config.yaml
n_layer: 20
d_model: 160
n_head: 8
n_kv_head: 8
head_dim: 32
d_mlp: 320
vocab_size: 8192
activation: "gelu"
norm: "layernorm"
norm_place: "pre"
norm_eps: 1e-06
positions: "rope"
rope_base: 10000.0
rope_fraction: 0.25
qk_norm: false
attn_scale: 0.177
bias: "all"
tie_embeddings: false
parallel_block: true
init: "uniform"
init_std_qkv: 0.0399
init_std_o: 0.00498
init_std_up: 0.0399
init_std_down: 0.00446
optimizer: "muon"
lr: 0.00991
lr_mult_o: 1.5
beta1: 0.95
lr_head: 0.00568
warmup_steps: 200
schedule: "wsd"
decay_fraction: 1.0
decay_shape: "linear"
final_lr_fraction: 0.05
batch_tokens: [16384, 32768, 65536]
seq_len: 1024
doc_mask: true
train_tokens: 155200000
steps: 4964
dataset: "wikipedia_en"
Each number is 50 + 12 x the weight over its row's rms, rounded and kept within 0 to 99. Layers, rows and columns count from 0. The size before them is the row's rms in percent of the matrix's.

# q: layer 10 attention query, 256x160, rms 0.149, rows 30-31, columns 0-159
# k: layer 10 attention key, 256x160, rms 0.142, rows 30-31, columns 0-159
# v: layer 10 attention value, 256x160, rms 0.206, rows 0-19, columns 0-159
# o: layer 10 attention output (transposed), 256x160, rms 0.139, rows 0-18, columns 0-159
q30 116:50 50 37 49 50 40 70 52 51 66 47 27 42 60 47 53 46 40 48 62 43 73 51 50 32 60 44 46 46 43 72 76 49 43 43 40 59 49 26 38 33 39 40 73 51 50 49 48 42 36 72 51 51 38 39 48 48 44 63 34 54 50 64 44 33 45 60 58 54 66 43 62 52 48 61 41 43 32 54 55 66 38 64 54 62 63 49 42 45 76 48 50 39 62 54 80 46 65 52 27 60 50 69 32 38 43 46 38 48 59 49 63 36 50 48 58 72 53 54 38 46 69 67 44 29 48 59 50 61 64 57 60 48 22 63 48 39 61 54 76 55 28 35 16 35 60 44 46 57 40 77 51 46 39 54 42 37 52 51 70
k30 128:51 50 64 29 49 41 36 49 50 47 39 32 44 45 33 56 42 69 59 63 44 65 55 49 37 46 61 64 39 42 44 61 63 58 42 48 54 66 46 50 51 56 35 36 50 53 43 43 46 31 39 38 49 55 56 36 44 41 63 39 34 70 71 69 69 42 52 29 54 80 62 63 53 35 48 46 42 66 60 17 69 59 56 36 48 58 64 60 26 40 39 70 48 45 52 64 32 54 59 41 55 58 57 30 46 59 59 42 41 71 35 64 34 50 37 39 41 49 48 38 65 54 49 59 48 28 44 71 55 32 62 49 47 67 31 53 76 69 57 63 55 35 52 52 48 63 51 53 39 44 49 47 66 51 21 26 42 45 45 58
q31 124:38 62 50 62 44 70 67 31 41 40 40 55 39 59 78 67 69 75 50 44 65 75 44 46 56 38 58 41 40 28 41 73 29 41 47 66 52 41 57 58 58 58 37 63 52 40 53 36 51 42 67 49 47 51 56 38 43 32 29 18 42 57 35 45 46 54 47 45 64 27 51 52 33 45 35 62 38 58 47 62 41 64 30 59 56 44 46 67 61 60 33 52 60 44 61 74 56 54 33 47 49 41 32 25 55 28 31 43 66 47 51 52 40 38 59 46 72 65 71 59 57 53 39 67 47 55 55 58 62 45 51 51 55 47 35 53 51 52 36 66 65 45 48 64 32 28 58 63 46 55 36 36 42 57 50 42 52 58 50 51
k31 146:50 54 59 56 56 62 45 32 48 50 46 60 53 47 54 27 67 58 48 33 59 52 59 70 50 52 43 45 67 53 25 67 49 51 47 68 59 38 65 65 55 67 41 64 45 51 43 42 41 49 60 46 44 73 42 45 62 51 47 34 36 54 22 48 48 37 51 58 90 38 78 44 56 35 38 37 39 21 66 40 66 43 38 69 52 43 35 40 47 32 56 51 57 49 34 45 43 58 65 43 49 76 31 52 62 42 22 43 56 58 63 50 33 39 44 53 60 53 46 70 45 52 47 75 42 56 57 50 45 48 45 67 51 57 63 37 68 43 68 49 49 61 52 45 26 57 40 36 46 45 47 48 38 52 71 25 31 43 56 53
v0 103:34 54 51 52 41 38 54 52 57 34 45 56 45 40 48 43 47 52 50 59 68 73 50 31 59 47 53 73 51 42 44 43 45 48 35 48 49 36 39 45 54 48 66 47 70 49 51 58 63 35 34 38 47 70 43 63 45 48 58 28 48 40 43 57 72 44 42 63 46 41 46 74 71 47 65 47 22 45 74 53 21 57 55 53 37 21 51 42 43 70 26 61 66 57 26 43 44 57 60 49 50 77 50 53 52 55 63 58 52 46 37 58 64 47 61 44 76 39 56 58 64 34 54 27 50 27 72 34 40 52 57 34 53 65 38 46 52 58 67 27 48 47 62 27 66 55 47 55 31 65 52 47 41 62 52 45 52 51 62 42
o0 108:64 17 62 56 49 66 65 50 35 61 70 73 59 67 60 56 45 45 64 50 46 29 53 59 32 47 62 28 49 49 46 64 44 50 55 37 53 53 39 49 42 64 62 53 50 52 47 48 49 42 57 45 58 45 58 48 71 49 51 56 50 77 52 42 33 59 59 44 63 65 33 50 55 42 36 46 92 59 28 42 61 57 20 37 33 39 50 50 67 40 61 48 54 52 63 30 51 49 44 55 30 32 40 52 60 39 61 56 77 41 38 56 40 55 52 53 34 54 30 52 38 47 52 46 56 70 49 65 55 48 48 57 65 42 53 63 31 46 47 72 52 51 34 73 33 33 45 60 52 36 45 70 34 38 38 35 52 44 41 43
v1 113:36 62 54 55 37 36 37 45 48 53 48 30 53 24 32 55 48 79 25 54 51 66 48 34 30 47 52 76 33 58 45 47 40 53 52 59 47 55 22 54 62 58 51 35 66 52 60 63 61 64 44 43 43 55 63 51 41 56 68 34 56 47 56 24 58 41 64 61 33 64 49 47 52 73 49 50 50 54 51 55 39 58 27 38 33 63 38 52 40 61 35 54 72 48 35 62 49 60 62 43 43 69 39 51 63 31 45 59 38 37 64 48 57 54 57 62 39 61 64 50 69 60 52 50 42 51 36 63 64 61 55 47 38 58 31 46 22 44 62 57 32 33 50 51 60 57 53 71 45 55 14 64 57 51 56 49 37 56 60 55
o1 118:63 47 50 45 57 40 58 62 47 43 49 69 49 58 46 56 47 32 66 56 54 51 59 47 66 57 53 41 58 53 38 59 49 40 64 51 50 41 62 45 44 46 31 39 50 34 60 43 42 51 57 76 58 55 20 34 47 51 49 66 25 44 40 73 47 40 48 54 66 30 52 79 36 36 61 43 61 65 53 49 65 40 57 92 60 29 53 61 77 38 44 39 44 53 76 32 68 37 42 48 43 47 60 51 46 41 60 54 64 49 51 54 32 52 43 35 60 31 46 32 43 49 43 62 67 41 43 45 30 39 42 58 52 61 49 54 59 65 40 45 47 70 59 38 31 54 45 34 80 32 58 40 38 63 47 32 54 50 57 45
v2 113:72 41 37 47 73 61 41 46 68 41 59 58 48 41 58 44 53 55 35 43 49 58 43 40 61 63 61 72 50 49 46 41 48 39 67 72 49 59 43 59 47 40 27 53 45 46 57 46 55 50 62 71 66 71 24 59 25 42 54 45 42 40 41 47 24 47 53 53 62 53 41 40 54 44 52 46 68 48 58 56 43 32 23 67 32 54 53 75 27 50 36 55 50 45 66 23 44 66 66 51 66 65 30 49 43 30 31 48 37 34 51 46 55 74 69 36 67 53 47 50 35 51 56 42 35 40 43 86 56 55 45 40 55 62 36 63 54 42 35 36 60 41 46 56 47 58 53 40 56 48 51 47 67 54 56 48 74 53 45 51
o2 118:46 54 77 68 43 34 48 56 34 36 43 48 42 56 51 51 40 29 47 51 34 54 73 39 59 40 46 59 31 55 51 81 48 63 44 35 53 47 23 56 49 60 59 56 56 52 48 44 59 20 22 24 52 23 71 48 45 41 55 45 43 47 49 52 67 72 48 50 35 55 42 47 34 64 45 54 53 62 38 44 53 51 60 37 79 52 38 48 65 52 64 69 58 65 38 51 54 39 40 49 44 27 74 39 57 47 41 55 61 63 48 53 34 40 62 51 51 37 51 40 46 64 54 32 55 71 53 47 46 68 53 52 41 58 24 56 43 58 47 54 57 63 68 27 49 43 59 51 69 53 54 50 49 46 77 56 35 62 42 63
v3 109:35 64 42 53 45 49 54 33 71 37 48 42 45 40 64 50 62 30 48 34 50 41 43 53 37 59 62 64 44 74 37 42 23 45 51 53 53 38 38 78 58 34 35 32 61 45 45 49 53 43 52 47 61 52 41 51 33 60 34 47 58 39 54 47 24 57 46 56 64 53 24 31 62 52 64 43 71 54 36 44 56 34 46 46 68 47 49 70 30 53 49 61 63 53 68 71 55 45 68 58 52 47 55 71 50 39 47 70 41 58 63 71 64 65 58 37 28 58 68 79 43 54 44 33 49 54 41 43 52 53 42 55 54 39 55 58 65 73 33 38 39 39 54 41 72 40 40 66 53 54 47 46 45 63 60 52 68 38 54 29
o3 123:48 49 57 70 57 35 56 58 34 67 59 62 46 43 39 60 46 53 40 50 58 54 65 39 56 63 43 30 58 36 60 67 61 31 36 30 46 74 50 20 39 58 54 58 66 70 45 44 44 50 57 58 43 43 41 40 43 57 63 35 38 49 41 55 50 52 53 55 34 65 67 40 31 69 38 46 56 42 62 55 43 67 50 79 40 42 47 42 69 51 44 67 46 64 50 40 42 55 54 60 60 54 63 56 53 40 55 50 84 40 47 45 28 35 38 36 45 28 33 41 30 63 75 64 32 34 53 54 72 47 59 69 51 54 52 47 35 45 50 49 45 51 69 35 35 36 61 37 47 41 60 54 46 43 41 59 31 57 51 79
v4 111:27 21 32 74 55 49 45 55 44 42 35 63 47 48 51 56 47 55 56 77 45 50 43 48 59 63 58 55 49 20 50 60 44 67 47 67 50 38 42 58 37 34 56 37 56 42 61 56 56 39 64 64 51 56 34 45 45 58 57 64 54 42 43 56 33 54 44 53 62 61 65 41 40 52 21 43 43 43 49 61 24 47 47 52 58 42 49 69 45 49 41 74 34 39 63 57 49 43 35 75 50 74 28 71 44 49 39 56 54 73 51 68 50 58 53 72 34 59 30 61 54 61 63 29 52 30 25 50 68 54 48 62 40 49 29 56 55 49 35 49 49 59 45 34 46 61 47 58 47 47 26 72 55 46 58 62 42 65 49 56
o4 116:68 61 69 55 70 35 39 49 42 54 55 17 60 64 51 46 52 37 39 25 40 57 61 46 59 29 48 32 50 61 47 35 46 60 68 51 57 58 62 34 63 51 65 38 46 53 35 44 34 46 28 48 56 49 44 56 33 47 27 43 44 46 60 51 62 64 42 61 37 43 44 47 61 50 67 64 39 64 54 36 57 49 58 58 47 59 64 45 57 61 59 48 67 62 37 50 47 69 45 43 56 26 41 56 42 51 54 30 54 38 43 32 38 58 67 44 64 22 58 46 61 38 48 60 49 81 58 66 34 29 66 50 74 37 76 43 55 51 58 33 58 47 55 33 51 51 70 22 59 54 62 32 44 45 59 50 61 44 50 46
v5 111:36 47 35 58 47 55 43 30 66 57 52 66 69 61 47 41 42 51 30 53 44 49 43 44 59 41 47 42 61 10 54 70 64 66 66 45 35 61 54 67 74 47 63 45 39 37 49 27 48 40 37 49 43 74 37 58 45 48 55 33 24 63 60 53 60 59 60 39 61 69 43 63 77 52 37 64 45 64 38 25 39 62 66 45 47 58 46 66 33 44 50 61 30 44 31 51 44 67 44 62 53 32 17 57 61 44 52 59 39 63 50 65 76 54 55 51 60 49 45 55 57 46 54 41 60 43 59 31 59 48 45 55 51 49 47 48 28 32 42 55 67 54 38 50 62 48 40 55 40 52 39 60 58 46 51 61 37 62 43 37
o5 119:67 67 51 33 47 35 62 55 44 49 34 35 42 45 49 62 62 36 74 50 62 59 37 64 33 66 39 58 45 49 69 28 44 47 41 71 52 36 40 44 29 65 44 40 45 43 38 57 37 53 46 64 63 42 77 46 66 59 39 58 73 41 61 27 61 26 62 50 55 50 63 43 46 68 44 38 66 50 46 45 51 42 36 53 36 33 26 43 60 49 58 51 61 31 65 56 49 24 36 52 45 57 79 57 42 59 53 55 75 54 53 62 37 46 55 57 52 58 29 65 37 52 57 49 37 70 37 74 26 50 52 42 60 43 67 51 61 54 38 46 36 52 60 47 61 40 63 47 61 50 58 43 27 39 48 40 54 42 62 55
v6 112:57 58 35 43 59 32 56 48 36 79 45 14 50 46 61 28 38 55 51 46 56 47 41 44 64 30 33 60 67 40 55 47 66 52 52 67 42 63 34 47 42 49 40 62 60 40 74 49 48 45 56 49 54 46 71 56 91 52 45 44 50 47 39 72 48 46 60 46 48 54 43 59 67 51 46 50 55 40 48 65 42 66 58 43 36 45 53 57 57 52 14 55 49 56 56 71 49 59 54 59 45 45 47 43 39 12 28 38 64 42 63 49 24 50 23 66 32 54 52 62 75 46 64 38 49 61 59 61 46 59 70 50 48 51 41 58 39 63 48 34 49 33 48 51 42 62 34 58 45 52 40 50 41 50 40 65 49 62 54 51
o6 124:52 55 66 53 38 80 55 52 47 32 61 60 53 56 37 68 40 51 45 31 26 44 53 71 44 55 80 48 31 48 54 45 48 39 72 48 48 44 36 63 63 56 43 46 41 63 36 51 22 46 57 49 39 65 41 41 36 42 53 74 54 35 65 36 47 27 59 70 58 46 33 65 25 67 56 56 53 44 54 53 32 65 49 46 84 39 52 62 52 41 57 18 48 53 63 39 51 49 69 44 55 51 35 58 59 38 52 52 53 51 38 58 41 39 56 61 59 63 56 58 46 67 54 53 47 52 23 46 45 59 27 50 50 34 63 46 57 59 49 48 49 60 54 38 55 28 76 46 52 41 38 54 55 47 29 46 55 72 47 40
v7 113:73 37 58 39 55 48 57 38 43 47 69 38 70 54 51 48 48 74 43 38 54 52 42 45 55 71 49 53 53 57 35 41 27 38 54 76 69 43 58 54 41 58 68 47 42 42 64 63 41 54 42 70 43 54 24 53 35 36 40 51 54 40 35 51 32 51 44 67 59 47 33 47 47 37 68 37 34 44 68 51 28 41 49 40 27 35 55 62 35 47 53 55 67 34 51 28 52 78 43 73 52 42 24 53 36 66 46 58 60 59 49 47 59 57 75 56 38 57 24 71 57 53 49 46 37 32 48 57 53 58 55 41 56 52 44 37 53 61 37 63 59 55 48 30 68 52 53 54 55 53 66 46 70 58 52 45 68 71 54 60
o7 117:55 62 54 82 41 63 40 88 37 53 33 42 38 63 47 44 51 40 61 37 24 61 63 51 26 49 46 45 47 55 46 58 80 68 49 33 53 50 39 50 29 53 35 35 54 41 30 57 48 41 36 24 49 32 44 58 72 47 50 32 44 59 27 64 48 77 50 54 47 57 69 56 36 40 38 73 66 56 48 56 50 53 55 51 69 40 41 47 54 58 81 58 34 46 53 47 50 59 39 45 45 31 72 28 40 41 69 48 45 57 53 42 49 55 45 54 68 50 49 49 47 54 48 57 60 61 57 41 59 45 48 43 34 61 57 61 57 27 58 37 41 37 37 62 42 45 67 47 46 51 56 55 44 69 48 63 48 44 53 58
v8 109:35 38 28 45 56 34 71 59 42 64 42 42 52 46 40 65 41 44 34 33 36 60 54 57 70 53 53 51 47 57 69 36 45 25 63 56 34 38 44 63 46 67 48 56 53 74 72 34 67 40 53 52 39 54 46 49 53 38 48 50 45 65 29 47 38 61 54 62 40 54 61 47 68 45 52 43 56 32 54 38 63 41 43 42 32 59 49 59 67 65 37 65 57 77 52 53 41 42 56 46 31 68 56 50 50 44 32 65 78 32 74 47 30 71 58 51 59 32 54 48 77 56 60 50 46 48 30 56 55 46 57 56 58 55 49 55 63 57 57 41 45 42 24 31 36 58 53 48 23 38 38 51 36 54 59 55 38 58 69 60
o8 126:68 45 73 53 52 56 49 31 62 28 66 39 45 29 60 41 45 54 57 57 38 41 41 45 38 44 55 57 34 55 45 57 67 45 26 45 73 42 46 35 44 48 34 60 42 27 52 75 36 52 60 52 63 35 44 51 23 63 51 39 49 42 58 46 63 22 37 29 77 34 42 75 43 57 50 65 65 60 52 43 50 58 56 56 62 72 45 49 54 64 44 35 58 28 46 51 56 71 41 39 75 33 43 42 61 48 53 44 44 44 57 46 52 31 50 55 44 43 54 41 42 58 61 54 48 46 68 35 40 43 37 48 40 47 53 45 35 47 58 67 59 63 72 47 72 49 68 29 69 66 59 44 65 53 52 52 56 68 40 48
v9 094:38 44 62 32 47 47 45 39 51 54 80 38 60 56 54 70 55 25 39 66 47 61 59 54 52 58 70 61 58 62 70 40 56 51 43 49 67 36 46 52 56 43 57 46 45 59 38 32 50 59 37 35 48 54 48 57 46 52 44 45 50 39 52 67 45 43 43 67 57 50 49 21 43 59 34 47 62 58 47 79 52 51 48 35 64 44 88 48 49 51 40 41 60 58 45 48 43 63 25 35 33 49 76 67 39 31 74 33 50 56 49 20 50 55 53 39 36 42 43 44 54 61 57 54 37 55 62 52 42 37 78 36 36 45 46 36 40 45 58 50 44 28 71 59 48 38 46 41 54 45 47 29 63 65 72 35 49 65 52 54
o9 110:58 59 26 56 72 61 56 45 51 69 45 49 55 49 29 42 24 63 51 46 23 55 29 56 41 28 35 56 41 39 55 52 54 42 69 63 54 44 07 47 71 46 39 48 53 44 58 66 67 63 50 63 42 41 27 44 43 51 36 47 51 70 52 24 51 73 44 38 32 52 68 48 44 51 31 49 35 51 41 38 55 63 30 50 47 61 28 53 50 54 37 45 73 57 68 51 60 37 61 47 55 49 57 45 57 44 33 68 58 42 50 59 44 47 39 48 54 59 42 61 57 59 60 56 74 46 45 48 70 69 54 49 53 55 42 54 56 65 23 36 59 68 41 52 45 51 61 58 49 49 77 67 49 51 35 42 48 57 41 52
v10 097:73 41 47 36 64 45 31 46 38 50 54 57 41 61 65 39 51 46 39 54 81 42 41 48 22 43 34 46 63 56 63 36 53 38 72 53 53 56 86 48 60 37 47 61 24 41 74 42 54 63 46 37 54 32 42 46 49 16 48 31 56 59 60 57 53 53 72 54 39 48 62 52 55 53 51 38 64 48 68 50 50 63 61 53 58 32 49 47 44 45 47 58 58 75 56 66 64 48 50 40 60 50 45 50 46 60 43 58 56 64 43 36 36 32 36 52 42 33 35 48 57 35 55 68 69 46 57 41 53 56 55 61 45 51 62 55 54 52 49 19 30 61 42 42 54 61 53 43 14 51 68 48 61 42 31 62 55 52 57 37
o10 117:41 58 42 69 48 43 61 51 70 40 51 52 57 51 34 60 43 56 61 31 32 43 53 61 74 62 78 52 60 44 40 49 72 52 19 51 47 34 31 48 58 44 54 60 63 53 40 45 30 45 43 53 29 72 62 32 53 70 67 72 63 47 43 41 43 41 49 31 65 49 58 59 44 44 44 56 56 50 47 29 50 40 33 38 35 60 49 35 47 70 57 49 34 33 49 54 32 40 62 64 43 48 34 49 52 47 52 45 54 33 60 46 62 49 55 67 62 78 48 67 50 42 38 65 27 46 31 55 59 39 57 23 50 47 47 48 61 54 51 67 53 73 45 61 34 48 48 37 49 48 28 50 42 45 56 53 59 65 71 72
v11 105:43 57 50 54 37 52 52 53 49 44 53 55 43 63 59 42 54 81 66 65 69 32 44 56 44 69 54 43 51 32 36 47 51 42 46 34 61 35 51 39 52 40 63 25 26 66 58 57 46 70 32 72 44 51 50 71 54 54 59 66 67 48 76 47 71 60 47 46 56 38 49 54 65 37 51 39 44 44 60 64 33 47 52 28 41 34 58 47 53 40 79 59 58 36 46 35 44 55 29 66 25 22 51 51 46 50 48 80 52 61 52 45 50 35 47 48 31 53 41 77 40 44 46 32 38 52 56 47 56 33 46 49 61 38 55 33 42 48 57 58 73 55 44 42 34 35 51 39 53 40 65 58 50 55 71 58 36 44 43 42
o11 113:47 58 33 39 50 74 53 42 32 45 37 37 40 45 59 57 59 50 42 47 44 48 53 50 28 35 33 35 74 56 41 55 54 62 69 53 32 49 55 37 69 50 63 59 64 36 27 75 58 41 39 38 61 71 42 32 60 61 29 48 34 52 43 43 45 33 58 47 54 66 63 47 55 73 45 40 42 59 43 34 52 48 44 64 46 50 69 45 47 67 54 42 50 47 50 60 48 49 56 40 61 55 62 39 49 53 65 35 45 50 55 46 49 48 37 65 60 65 48 48 79 41 38 68 71 45 46 49 36 67 51 30 48 70 51 22 69 41 39 48 27 27 50 56 63 66 62 71 43 74 36 54 51 53 27 55 54 64 42 53
v12 102:52 43 33 47 48 52 44 61 51 52 42 59 46 31 62 56 71 55 73 52 63 47 52 50 63 62 48 47 51 27 46 52 47 60 49 47 42 52 38 38 58 50 66 58 79 38 36 53 49 33 34 47 52 38 47 49 34 79 52 64 56 54 80 57 40 43 13 65 56 54 34 46 37 40 52 55 30 39 48 55 67 37 68 60 49 39 50 39 55 74 63 59 49 57 16 54 45 36 42 61 57 30 45 25 55 60 56 53 54 63 44 50 26 31 66 42 46 51 43 44 31 30 46 53 51 59 32 49 51 42 56 31 30 53 44 26 51 37 68 62 55 60 68 42 74 41 48 62 61 52 51 56 50 59 55 41 39 46 58 64
o12 111:39 62 50 53 51 74 40 50 52 54 54 32 68 54 35 47 38 64 47 63 55 39 36 36 17 33 16 58 57 66 58 58 50 67 56 53 47 38 75 53 75 41 58 34 22 56 51 39 44 71 43 53 47 58 50 57 48 45 40 44 55 49 30 43 43 47 74 63 49 57 71 47 64 37 39 43 54 82 46 41 39 46 47 41 46 48 56 54 53 19 55 47 54 47 60 45 40 63 57 49 51 71 56 57 51 40 64 50 56 41 45 53 83 59 40 47 47 41 56 33 83 37 41 56 58 59 67 56 50 54 56 53 66 35 44 57 58 48 43 53 41 27 38 43 35 70 38 50 73 50 49 37 45 41 40 63 50 46 40 47
v13 093:34 48 52 46 60 49 47 57 50 49 56 50 27 67 64 72 38 53 56 50 47 47 31 36 44 75 39 61 45 49 42 69 46 49 54 43 61 51 43 52 47 49 40 38 49 58 47 52 74 47 29 49 49 40 45 58 55 55 48 48 52 50 52 31 64 66 54 43 56 26 73 37 50 45 64 36 48 59 46 39 46 58 39 47 45 33 50 60 59 48 57 39 53 26 77 55 43 71 18 63 62 44 45 59 50 47 50 63 51 28 69 55 25 61 64 53 61 38 58 76 50 33 47 41 38 42 59 68 59 24 55 41 53 64 57 50 60 54 50 48 73 56 38 44 38 41 25 32 41 64 28 75 47 74 56 75 44 37 50 51
o13 106:66 47 57 61 47 67 49 47 50 38 51 56 47 54 28 45 59 38 31 76 46 50 71 28 44 20 31 43 57 49 35 35 62 45 38 74 37 26 56 48 44 63 55 55 63 62 61 59 49 53 65 38 48 62 50 53 44 38 38 45 40 54 60 71 62 27 36 48 38 61 23 43 64 48 35 60 52 55 55 46 40 60 52 47 38 62 51 18 43 71 34 70 36 73 36 44 50 33 64 41 58 49 75 36 53 68 60 58 62 62 43 50 45 51 44 51 61 59 38 55 54 43 64 33 57 48 45 40 48 64 58 75 41 37 49 37 57 59 50 53 42 62 57 43 57 60 56 63 41 64 57 72 48 27 34 38 50 44 38 59
v14 101:48 46 54 36 28 50 39 56 35 28 58 37 40 39 49 46 21 50 46 33 44 63 46 27 52 57 40 59 35 69 52 46 73 52 70 58 85 68 58 47 49 52 62 34 39 40 67 54 53 59 48 47 54 56 44 66 69 44 62 58 64 53 44 44 57 59 43 33 52 46 59 46 40 48 32 54 55 65 25 78 53 35 56 64 48 56 56 63 26 51 46 36 58 27 42 52 33 71 43 63 57 49 36 75 38 36 36 47 44 49 56 70 62 60 46 43 78 52 35 58 38 58 53 53 65 55 56 50 48 54 42 48 68 54 40 51 52 52 76 54 45 42 67 36 40 65 54 53 43 36 31 47 49 67 54 43 29 58 41 62
o14 108:36 59 45 49 65 46 62 61 52 57 35 63 61 87 43 62 68 38 37 70 58 53 54 63 35 40 60 61 52 38 37 40 35 50 44 44 33 52 39 49 36 34 38 54 43 59 47 40 40 44 49 48 66 28 47 40 40 42 36 46 57 58 45 57 48 32 53 64 37 61 43 70 55 54 60 41 29 55 73 22 70 63 34 49 54 40 44 34 62 40 65 61 30 68 60 50 54 57 47 44 43 45 38 21 35 63 37 47 54 60 34 41 28 30 73 78 68 40 53 39 54 48 61 35 42 47 53 50 52 48 59 65 39 57 62 53 57 52 49 44 44 62 46 47 62 43 47 62 63 59 70 63 78 56 45 56 60 48 65 38
v15 104:50 38 32 45 59 62 59 48 51 50 34 64 43 28 67 64 64 55 40 68 36 47 42 46 66 67 44 51 51 44 55 45 50 43 37 29 61 66 32 61 58 28 52 38 40 51 54 34 41 48 64 39 51 52 50 32 48 53 51 55 79 62 28 76 56 35 42 58 44 28 31 57 64 29 48 27 34 42 44 52 49 37 64 51 44 27 58 42 35 33 56 61 49 68 54 45 65 51 31 58 52 30 52 57 29 66 44 55 58 50 44 44 81 47 76 58 61 70 60 60 37 43 71 45 62 48 44 44 37 51 71 45 53 59 60 34 57 60 56 48 45 50 40 52 41 28 51 59 58 49 51 46 55 41 63 47 66 64 29 44
o15 112:53 56 39 63 32 55 32 47 45 44 56 48 72 66 43 42 61 45 53 45 67 42 59 43 50 34 43 39 46 56 57 61 16 58 53 53 65 60 52 59 63 86 50 53 58 36 43 73 34 47 25 39 41 54 52 62 63 30 51 33 49 51 56 25 31 72 45 50 43 62 63 49 39 53 38 64 55 61 55 35 46 60 27 49 53 47 24 66 51 73 40 43 50 47 49 51 28 53 68 50 68 78 46 32 51 43 57 47 48 63 70 62 29 48 43 49 50 34 54 32 67 66 56 52 50 47 55 56 50 62 24 55 34 55 37 51 41 28 38 50 63 35 37 63 45 57 40 45 46 55 59 62 59 51 55 48 45 66 63 56
v16 095:44 47 46 35 51 48 65 40 34 40 65 52 64 61 54 43 31 67 54 54 71 73 55 57 73 56 52 33 52 52 72 70 45 53 47 51 44 64 73 62 48 60 58 62 37 42 49 56 44 58 39 30 58 51 41 48 69 32 36 72 37 56 49 62 49 62 61 38 40 41 39 75 54 40 42 31 39 28 51 32 46 37 53 45 43 38 68 38 57 45 60 42 52 58 50 50 51 24 27 57 34 35 44 61 44 59 51 64 43 71 22 43 45 49 64 42 43 71 28 70 44 40 42 57 42 49 56 44 40 44 59 42 47 24 62 46 51 50 55 51 60 47 58 33 41 67 63 58 18 48 52 61 41 56 44 64 71 64 44 51
o16 102:57 60 42 53 43 35 22 51 52 46 38 51 27 53 40 69 61 48 68 36 37 30 46 43 34 46 70 72 47 48 40 32 68 43 60 54 37 35 33 39 49 52 56 46 57 38 43 51 54 36 48 49 54 51 60 47 50 37 48 46 53 85 62 32 47 53 35 42 64 59 49 37 40 57 51 65 70 48 50 70 41 62 41 52 42 61 39 50 39 52 58 70 55 45 45 37 69 73 62 52 72 37 44 54 23 37 53 50 45 24 66 61 65 32 45 62 89 48 51 37 59 62 57 48 58 61 46 67 43 72 35 58 62 60 35 41 47 51 60 60 35 46 36 70 63 44 39 44 41 65 43 48 60 38 52 50 55 49 53 43
v17 104:40 39 40 51 59 51 66 14 65 32 52 52 46 35 59 47 59 53 49 48 44 64 54 66 45 39 47 57 53 54 32 38 47 53 33 43 35 46 54 57 55 64 79 31 62 46 37 57 43 51 31 54 36 64 48 50 39 61 66 44 75 41 66 41 34 43 49 50 66 39 40 70 32 54 51 42 55 65 60 49 48 62 38 63 71 52 49 58 42 73 71 30 50 74 73 40 46 52 42 34 37 59 44 68 57 30 59 67 46 51 64 49 63 64 55 57 64 46 45 55 56 62 41 40 47 64 37 53 44 35 41 43 27 53 36 54 46 56 58 50 46 58 58 27 71 66 54 51 43 41 14 47 53 71 41 39 42 57 62 38
o17 116:49 56 46 49 49 32 56 83 33 63 55 59 52 62 39 39 30 52 51 78 40 60 49 51 68 50 51 61 41 47 59 40 65 46 50 64 51 49 66 52 50 43 57 46 41 39 48 50 60 53 57 43 52 38 35 58 52 43 13 61 57 53 35 65 49 48 53 49 34 53 51 48 78 34 42 50 57 30 63 56 48 26 64 37 42 39 35 27 52 49 48 40 61 42 34 37 55 46 65 77 58 36 38 22 44 54 35 53 66 36 32 47 44 40 58 39 50 55 46 38 44 48 50 50 45 49 65 49 48 84 52 54 80 60 45 54 52 68 52 51 60 45 53 56 46 43 49 56 53 67 70 25 27 72 52 56 57 41 44 76
v18 114:40 67 63 43 49 47 65 44 36 60 45 53 53 46 53 29 52 50 74 44 59 70 40 46 42 47 46 72 48 68 44 48 55 73 51 53 53 57 41 60 43 52 62 48 42 50 56 65 62 47 62 40 62 49 59 64 83 43 35 60 49 47 58 35 37 48 60 23 57 69 67 47 49 70 49 47 42 49 14 25 32 56 36 45 45 47 45 43 58 34 69 72 46 40 45 53 46 69 47 39 55 65 38 43 37 39 64 28 46 57 71 40 21 42 59 50 63 50 54 59 52 57 55 30 59 33 51 81 53 59 62 36 38 46 45 49 37 45 47 40 31 41 50 46 66 65 51 37 46 59 29 53 63 61 66 56 59 44 65 47
o18 122:60 47 40 59 50 45 41 56 39 60 50 55 56 66 42 64 45 49 36 53 42 59 79 44 42 66 62 51 68 38 43 59 35 27 60 64 45 36 38 34 42 41 38 55 63 53 43 60 62 46 41 49 51 74 59 37 21 45 40 33 42 42 39 58 44 53 34 80 42 36 53 62 25 47 49 49 72 43 70 49 51 58 52 51 50 49 61 52 35 68 42 38 54 44 50 24 62 45 48 47 44 48 47 53 46 58 52 60 55 36 41 54 52 62 63 59 38 60 45 51 54 47 43 58 27 79 53 37 69 41 41 65 56 58 55 83 61 80 58 61 61 64 64 55 43 27 51 68 40 38 53 55 46 27 34 46 32 31 55 36
v19 099:70 44 68 45 70 50 50 64 49 46 47 39 47 42 71 40 43 59 56 36 55 62 23 50 76 44 62 54 39 43 54 48 32 56 70 50 54 54 34 43 46 37 53 56 66 53 61 48 70 66 59 52 46 51 61 55 50 54 61 53 33 52 34 53 49 51 24 38 55 42 21 51 57 54 60 43 50 44 27 56 53 39 58 59 43 58 56 74 32 63 56 24 43 40 45 34 29 63 49 41 58 58 20 46 53 34 44 36 58 36 32 41 76 54 58 44 52 63 42 32 49 48 66 60 52 40 48 51 45 40 43 36 45 41 62 44 29 53 46 43 54 62 71 64 65 37 63 61 56 31 71 63 81 35 58 38 63 47 52 50